Part of a small language model's weights.
Size: width 128, 4 heads of 32, MLP 320 SwiGLU.
Architecture: RMSNorm before each block, rotary positions, no biases in attention or MLP, untied embeddings, normalized queries and keys.
Training: a variant of Muon for these matrices, 159M tokens, 9675 steps.
Each number is 128 + 32 x the weight over its row's rms, rounded and kept within 0 to 255. Layers, rows and columns count from 0. The size above them is the row's rms in percent of the matrix's.

# layer 4 attention output (transposed), 128x128, rms 0.12, rows 100-124, columns 64-127
size [106 118 102 127 113 121 108 100 106 104 108 106 107 103  99 108  99 107 109  98 100  95 107  97 114]
[[161  58  86  88 119 170 154 151  93  74 150 107 105 163  92 116  75 115  35 140 108 193 138 119 144 134 138 137 112 172 118 151 144 107 113  88 190  98 119 127 153 118  82 113 106 146  86 104 170 127 111 155 121 130  84 105  96 151 131  71 119  96 101 145]
 [149  67 114 167 179 116 123  28 152  71 133 111  44  97 178 157 139 145 181  99 120 152 133 123  89 188  98 173  98 125 115 197 163 121 146  81 154 142 105 165 127  93 117  91 121 142 160 163 173 156 129 130 136 127 106 106 128 121 157  94 128 161 137 141]
 [166  60 123 166 114  95 133 127  83  89 139 136 142  95 140 187 158 118 127 134 130 133  97  96 114 139  99  41 126 144 120 105 126 142 110 119 153 100 184 141  90 107 107 135 140 130 145 134 193  92  89 162 159  96 143  81 171  97 142 190 101 117 157 143]
 [145 145  80 137 122 112 147 163  98 125  43  98 179 184 145 137 137 107 128  70  18 156 125 124 185 138 213 162 141 143  82 120 141 179 129  82  87 162 137 106 131 131 117 123 117 121 115 118 120 174  96 104 120 112 123 124 127 104 111 119 155 149 167  91]
 [106 113 105 139  65  95 170 159  70 177 136 133 172  55 154 149 118 120 109 103 111 186 101 176 159 130 114 129 159 158 134 157 158 108 140 150 134 109  82  90 142 111 127 148 156  82 116 104  91 201 121  85 123 155 140 138 157  93 117 157 162 107 114 131]
 [ 92 156 111  87 115 134 118 188 132 153  66 134 178  90 173 144 102  99  76 107 140 122 138 163 144 107 142 164  81  91  77 137 135 183 101 135 158 171 149  83 184 130 137 105 107 118 142  96 151 133 148  99 218 122 140 120 123 157 140 162 164 113  84  91]
 [126 132 146  98  83 170 158 168 132  79 122 111  95  88 134 148  98  96 121  80 153  88 158 168 152 163 177 122 159 201 145 141 114 124 137  51 151 135 151 151 170  93 126 127 108 146 158 201 100 148 209 125 129 153 159  74 157 169 110 160 149 157 107 151]
 [ 89 200  86 182  93 134 143 111 125 145  99  81 185 153 118 130 132 193 114 163 133 177 137 147 158  94 118 148  91 123 122 160 100 146 109 129 150 125 162  98 140 115 132 158 125 186 111 147 168  97  96 124 110  61 158 124 148 114  82 129  55 150 154 141]
 [ 93 157 107 153 111 111  74 167  96  80 122  91 172 164 113 152 165 184 162 114 167 154 161  79  75 119 132  96  72 106 160 139 139 140 178 142 108 148  81 138 136 142 109 124 151  69  99  80 137 138 143 111 133 116 112 129  87 146 149 109 116 137  88 210]
 [118 123 164 129 148 151 151 116 124 126 127 146 101 148 181 130  89  97 117 213 116 148  92 138 117 121 159 114  87 103 116 154 104 207  87 111  98 135 184 146 177 108 132 101  91 179  95 117 131 111  97 132 119  84 127 163  99 102 168 137 113 155 149 169]
 [157 147 133 155 144  89 114  56 126  99 124 188 125 176 113 155 149 117  93 124 174 152 138  84 119 125 151  87 119 177 155 127  99 110 174  82 120 110 164 198  96 107 151 137  98 226 189 128 132 158 139 145  82 109 117  92 118 137 110 107  89 102 159 121]
 [112 167 174  67 179 114  72 154 138  92 125 118 150 190 136 116 115 118 112 108  86 143 186 142 106 138 159 100 155 151 132 101 171 157 134  98 141  93  60  88 189 105 137 112  76 114  69 123  88  95 142 103  60 115 108  55  84 129 109 129 124  95 141 105]
 [ 82 136 122  90 119 146 196 104 105 108  93 188 123 127 163 113 101 153  88 155 170  68 121 176 122 136 134 160 108 163 123 100 105 137 110 169  60 150 146  83 153 156 114 116 114  96 119 105 130 192 113 132 185 116 113 152 158 157 116 162 177  95 104 111]
 [162  87 161  72 164 123 168 152  89 169 151  98 166 114  69 128 129 163 156 159  63 120 150 176 198 178 196 151 194  81 122 140 159  95 153 121 103 165 124 117 108 193  88 145 144 172 151 150 169 117 146 100 101 119  93 164  74  91 138 135 107 144 168 125]
 [127  86 161 123 139 135  93 133 107 126 146 133 127 135 100 112 174 169 149  71 116 107  99 137 100 130 127 122 159 117 169 122  72 155 130 147  87 145 143 111 175  75 120  67  98 122 164 151 173 148 108 123 145  92 119 107 147  98 174 126  55  86  91 172]
 [113 147 138 155 116 146 148 140 119 142 166 100 123 173 158 150 120 113 123 135 118 112 103 109 178 133 123 127  74 112 144 174 117 104 128 150 109 163 145  92 183 146 113 147  94 157  90  85 138 165 172 164  74 140 107  49 105 125 154 216  89 136 148 157]
 [138 158 190 114 136 154 118 112 122 162 125 171 128 119 103 129 142 120  63 129 170 150  89  99 147 119 113 177 119 171  92 100 132 126 150 165  46 155 102 116  81 159 149 164 100 153 125 106 149  74 112 147 198 149  86 140 114 121 130 166 110 129 103  96]
 [151 135 124 132 119 151  65  63 152 155 156 112 146 106 140 185 151 104 131  83 138 107 102  94 129  88 146 145 169  82 144 168  77 173 166 117 149 138 136 210 131 141  76 137 148 156 207  93 142 183 123 146 140 134  84 130 171 187 115 134 142 109 139  98]
 [106 190 128 143  82  94 131 124 142 173 110 120 105 100  96 127 128 105 115  90 133 131 109  95 111 125  77 180 106 161 124 136 123 141 121  80 108  93 168  80 173 203  70 149 113 135 159  35 128 128  81 147 141 164  95 123 121  93 144 164 161  89 133 126]
 [231 122 165 157  81  93 149  75 121  68 158 110  96  92 136 162 116 145 114 152 135 205 135 167 169  62  99 168 130 128 129 132  76 114 188 134 116  75 130 136 128  65 172 188 155 129 170 105  94 110 149 130 136 145 146  84 126 150 115 172  77 147 103 142]
 [109 209 119  46 142 177 197 146 122 142  92  93  99 120 149 113 124 104 134 137  89 177 153 115  96 129 201 177 114 125 117 163 118 190 123 131 151 152 141 135 140  89 132 118 143 138 172 115 117 146 158  63 131 146 209 121 157 175 113 104 140 105 129  91]
 [150 119 125 189 168 182 109  61 125 168  70 101 111 155  99 125 143 116 184 117 157  70 176 111 152 139 123 111 122 135 140  99 140  75 117 163 129 105 166 143 173 177  93 101 132 118 177 138 109 132 199  84 154 165 132 139  73 173 128 163  84 117 156 134]
 [166 191 181 176 148 128 120 145 153 113 214 104  92  92 143 126 106 105  73 136 120 162  83 190 172 156 141 132  84 141 114 171 190 174 101 129 194 110 137 168 117 131 165 141 147 132 104 157 101 126 168  99  81 134  96 181 168 101 143  95 152 101 134 115]
 [ 63 140  99 142  94  94 135  90 176 143 163 186 158 147 131 143 123 161 128 124 106 188 175  90  98  86 144 129 139 201 144 116  77 176  72 134 165 110 149 110 107  88 122 163 148 137 173 110  92  95 231  69 174  85 130 109 133 141 145 123 178 108 131 180]
 [109  75 102 156 130  91 134 126 155  99 134 118 123  94 153 107 187 134 173  98 180 139 126 132 123  85 229 177 162 158 130 121 109 134 109 140 154 120 192 146 120 129 193 152  95 149 120 150 122 185  95 185 109 171 155 113 133  73 173 135 110 137 118 112]]
# layer 4 attention value, 128x128, rms 0.135, rows 101-124, columns 64-127
size [114  97 124 113 122 101 101 101 104 106 105 111 103  95 106  97 100 104  99 104  94 108  97 110]
[[ 85 122 159 102 140  83 152 130 162  80 146  68  96 214 120 167 100 146 162 157 149 119 145  88 118 130  67  51 110 129 157  58 116 130  89 145 103 141 110 112 192 154 160 105 118 128 150 162 159 129 148 119 149 187  94 109 103 119  82 138 118 147 115  94]
 [140 126 171 108 108 141 149 175 140 171  99 177 160 194 132 123  99  99 100 146 138 191 120 157 143 153 136 122 112  61 119 169 171 114 124 133 144  91 176 121 147 126 120 136 100 155 175 147  85 132 130 181  79 183  78 126 117  60  91 132 147 131 141 113]
 [101 110 125 147 157  97 171 133  96  89 106 117  92 150 104 108 136 162 159 118 188 145  81 183 125  91 136  95  93 132 172 173 113 128  99 145 106 160  53 115 115 116 155 177 113 124 137  94 120 205 113 109 133  95 170 170 136 150 149  82 154  81 152 170]
 [122 215 113 221 109 171 164  84  91 170 120  99 114 136 137 130 163 183 119 113 121  88 103 111 125  89 155 113 141 110 110 161 179 111 120 170  75 100 166 147  92 101  98 177  95 129 161  81 111 166 137 137 100 121 134 102 120 121 175  96 141 151 107 121]
 [162 195 101 124 177 130 164 159 122 122 142  56 159 104  89  85 154 182 134 126 163 143 103 116 101  95  84 153 156  64 138 152 125  87 111 122 129 174 179 156 141 118 123 124 140 131 124 140 185 197  97 127  93 114 106 159 118 145 142  95 148 128  91 161]
 [216 124 129 179 110  95 172 127 103 154 164  84 116 102  81 115 129  88  66 138 121 127 122 177 134 106  80 157  73 190 131  86 111  93  47 120  89 134 143  97 120 171  98 131 113 122 146 140 135 109 133 146 126 161 124 149 102 123 132 117  94  68 105 147]
 [103 109 109 140 148 191 141 115 142 128 104 109 106  86 155  61 229 100 105 169 136  86  72 100 156 126 179  78  77 155 140 137 113  87 138 106  82 159 146 123 115 120  57 189 124 189 167 133 139 161 126 117 150 165 135 107 155 149  95 117 139 124 103 131]
 [107 116 139 131  85 103 142 109 119 124 162 109 177 135  81 123  92 108 114 118 115  98 127 162 135 141 147  91 127 138 103 110 211 156 139  92 114 112 111 139  79 125 188  53 104 186 115 151 182 143 150  41  97 100 134 109 183  74 133 145 129 139 133 139]
 [132 157 106  52 149 113  88 162  91  84  88 176 133 158 102 127 137 118  69 164 129 142  83 154 127  76 106 164 178 103 166 158 118  98 124 149  86 113 132 173 122 103 146 130 138 152  87 144 160 164 115 143 145 117 128 155 192 182 147 139 107 137 109 129]
 [127 105 124 158 141 179 119 144 159 146  95 216 141  96 178 182 105 137 103 122  90 124 189 128 167 164 163 157 108 131 112 139  94 164  98 102  82  85  57 123 164 122  86 128 147 102 145 143 158 143 129 143 159 150 105  84 151 107  97 136  95 137 113 175]
 [117  90 111 160 169 108 110 168 105  86 153 146 138 107 110  93 138 122 108  77 199 114 125 185 111 118 112 157 167 155 170 127 173  89 127 141 147  92 132 118 125 144 120 145 195 138 110 174 151  96  91 144 151  93 146  94 181 133  66  95 109 109  78 105]
 [ 85 114 108 139 113 121  87 132  89 142 145  75  75 102 149 131 126 168 179 120 137 157  82 113 130 132  86 155 157 107  92 142 116 141  90 123 123 148  83 137  95 119  88 134 121 100 145 135 111 161 103 158  47 105 130 133 111 116 124  99  98 150 129 183]
 [146 119 101 111  99 138 165  95 107  26 167 143 105 120 178 151  72 119 119 128 179 110 113 117 155 141 141 105 156 155  93 118 125  86 116 146 175 164 143 161 129 129 166 153 134  82 109 118  70  61  97  81 171  62 147  85  97 160 140 192 230 113 168  99]
 [ 85 141  89 128  95 117 109 146  89 111 170  76 181  99 159 171 109 157 143 169 111 127  96 125 129 168 141 142 142 195 118 110 169 154  71  53  81 108 195  94 105  67 142 129 130  90 165  87  85 157 107 159 101 110 137 104  90 114 152  52  66 189 102  88]
 [169 103  81  59 156  83  78 101 130  88 131 135 173 127 157 125 123 115 135 142 105 129 110 141 139 106 125 140 104 156 110 205 116 106  77 142  67 142 165  58 131 137 153  91  94 163 155 145 155 156 159 104 118 114 170 136  83 144 157 140 151 138 142  80]
 [141 144  88 123 143 145 108 137  62 158 138 160  50 134 145 113 120 118 175  76 124 117 150 139  60 140 189 180  95 139 147  89 137 115 113  81 123 151 103 152 108 108 114 130 151 144  87 118 131 110 131 148 165 123 151 138 147 181  70  89 154 168 134 131]
 [116 152  81  91 139 161 223 131 147 160  91 151 135  83 134 149 109 109 100 114 127  95 154 152 190 116 119 135 135 106 120 131 130 119  98  96 174 106  78  77 147 150 155 141 161  89 145 127 114  51 102 140 157 170 126 165  93 144 119 141  85 161 160 119]
 [146 123 144 145 206 140 164 119 120 153 104 128  66 124 163 123 150 194 128 102 135 128 138 174 145 151 101 111 194  62 135 103 150 147  52 102 155 137 134  62 138  88  98  69 157 161 171 103 202 142 123  92  88 114 130 187 120 103 144 124 106 146 141 149]
 [135 120  83 114 140 119 134 186 112 135 125 135  92 160 121 133 156  74 177 151 133 127 132 104 112 111 132 123 135 158  81 156 119 155 119 186 186  89 150 126 116 122  98 159 123 155  83 114 168 133 132  74 204 188  96 123  62 101 147 130 131 137 139 176]
 [161  65 124 190  98 111 136 111 125  78 119 138 108 128  85 138 145 153 152 108 134 140  76 122 161 124 164 142 130 121 154 115  48  46 153 133  54 155 109 128 147 204 132 110 128 178  97 145  84 106 116  68 138 147 131 176 157 141 131 143 169 170 137 140]
 [125 114 142 132  76 142 142 107 104  77 118 126 146 175  88 117  71 104 154  80  91 105 112 167 108 222 104  71 108 155 122 112 149 113  70 121 108  96 150 156 112 125 112  97  90 152 156 169 138  72 112 134  98 135 143 170  91  94  79 158  80  84  83  79]
 [132 164  89 144 101  83 154 174  95  94 123 175 110 161 176 133 125 128 133 153 156 112 102 153 146  85 106 147 148 130 124 153 127  92 158 159 136 114 189 107 152 190  63 121  77 124 120 137 157 146 100 186  87 116 120 149 146 189 143 212  92 132 132 151]
 [169 123 108 196 134 131  38 132 159 117 117 116 147 146  58 121 131 133 127 182 124  56 144 115 131 154  79 145 143  89 127 156 102 152 169 185 130  95 131 165  90 136 132 131 132 116 133 111  99 113 118  67  28 122 133 112 159 109 124 104 101 151 132 174]
 [109 118 110 153 144 190 203 163 193  97 109 179 139 138 117  99  98 113 108 183  78  51 139  90 154 137  90 153  96 138 112 134 106 167 158 132 109 133 134 146  92 129 110  93 146  69 144 156 164 191 150 181  86  98 131 144  96 103 136 132 144 161 163 196]]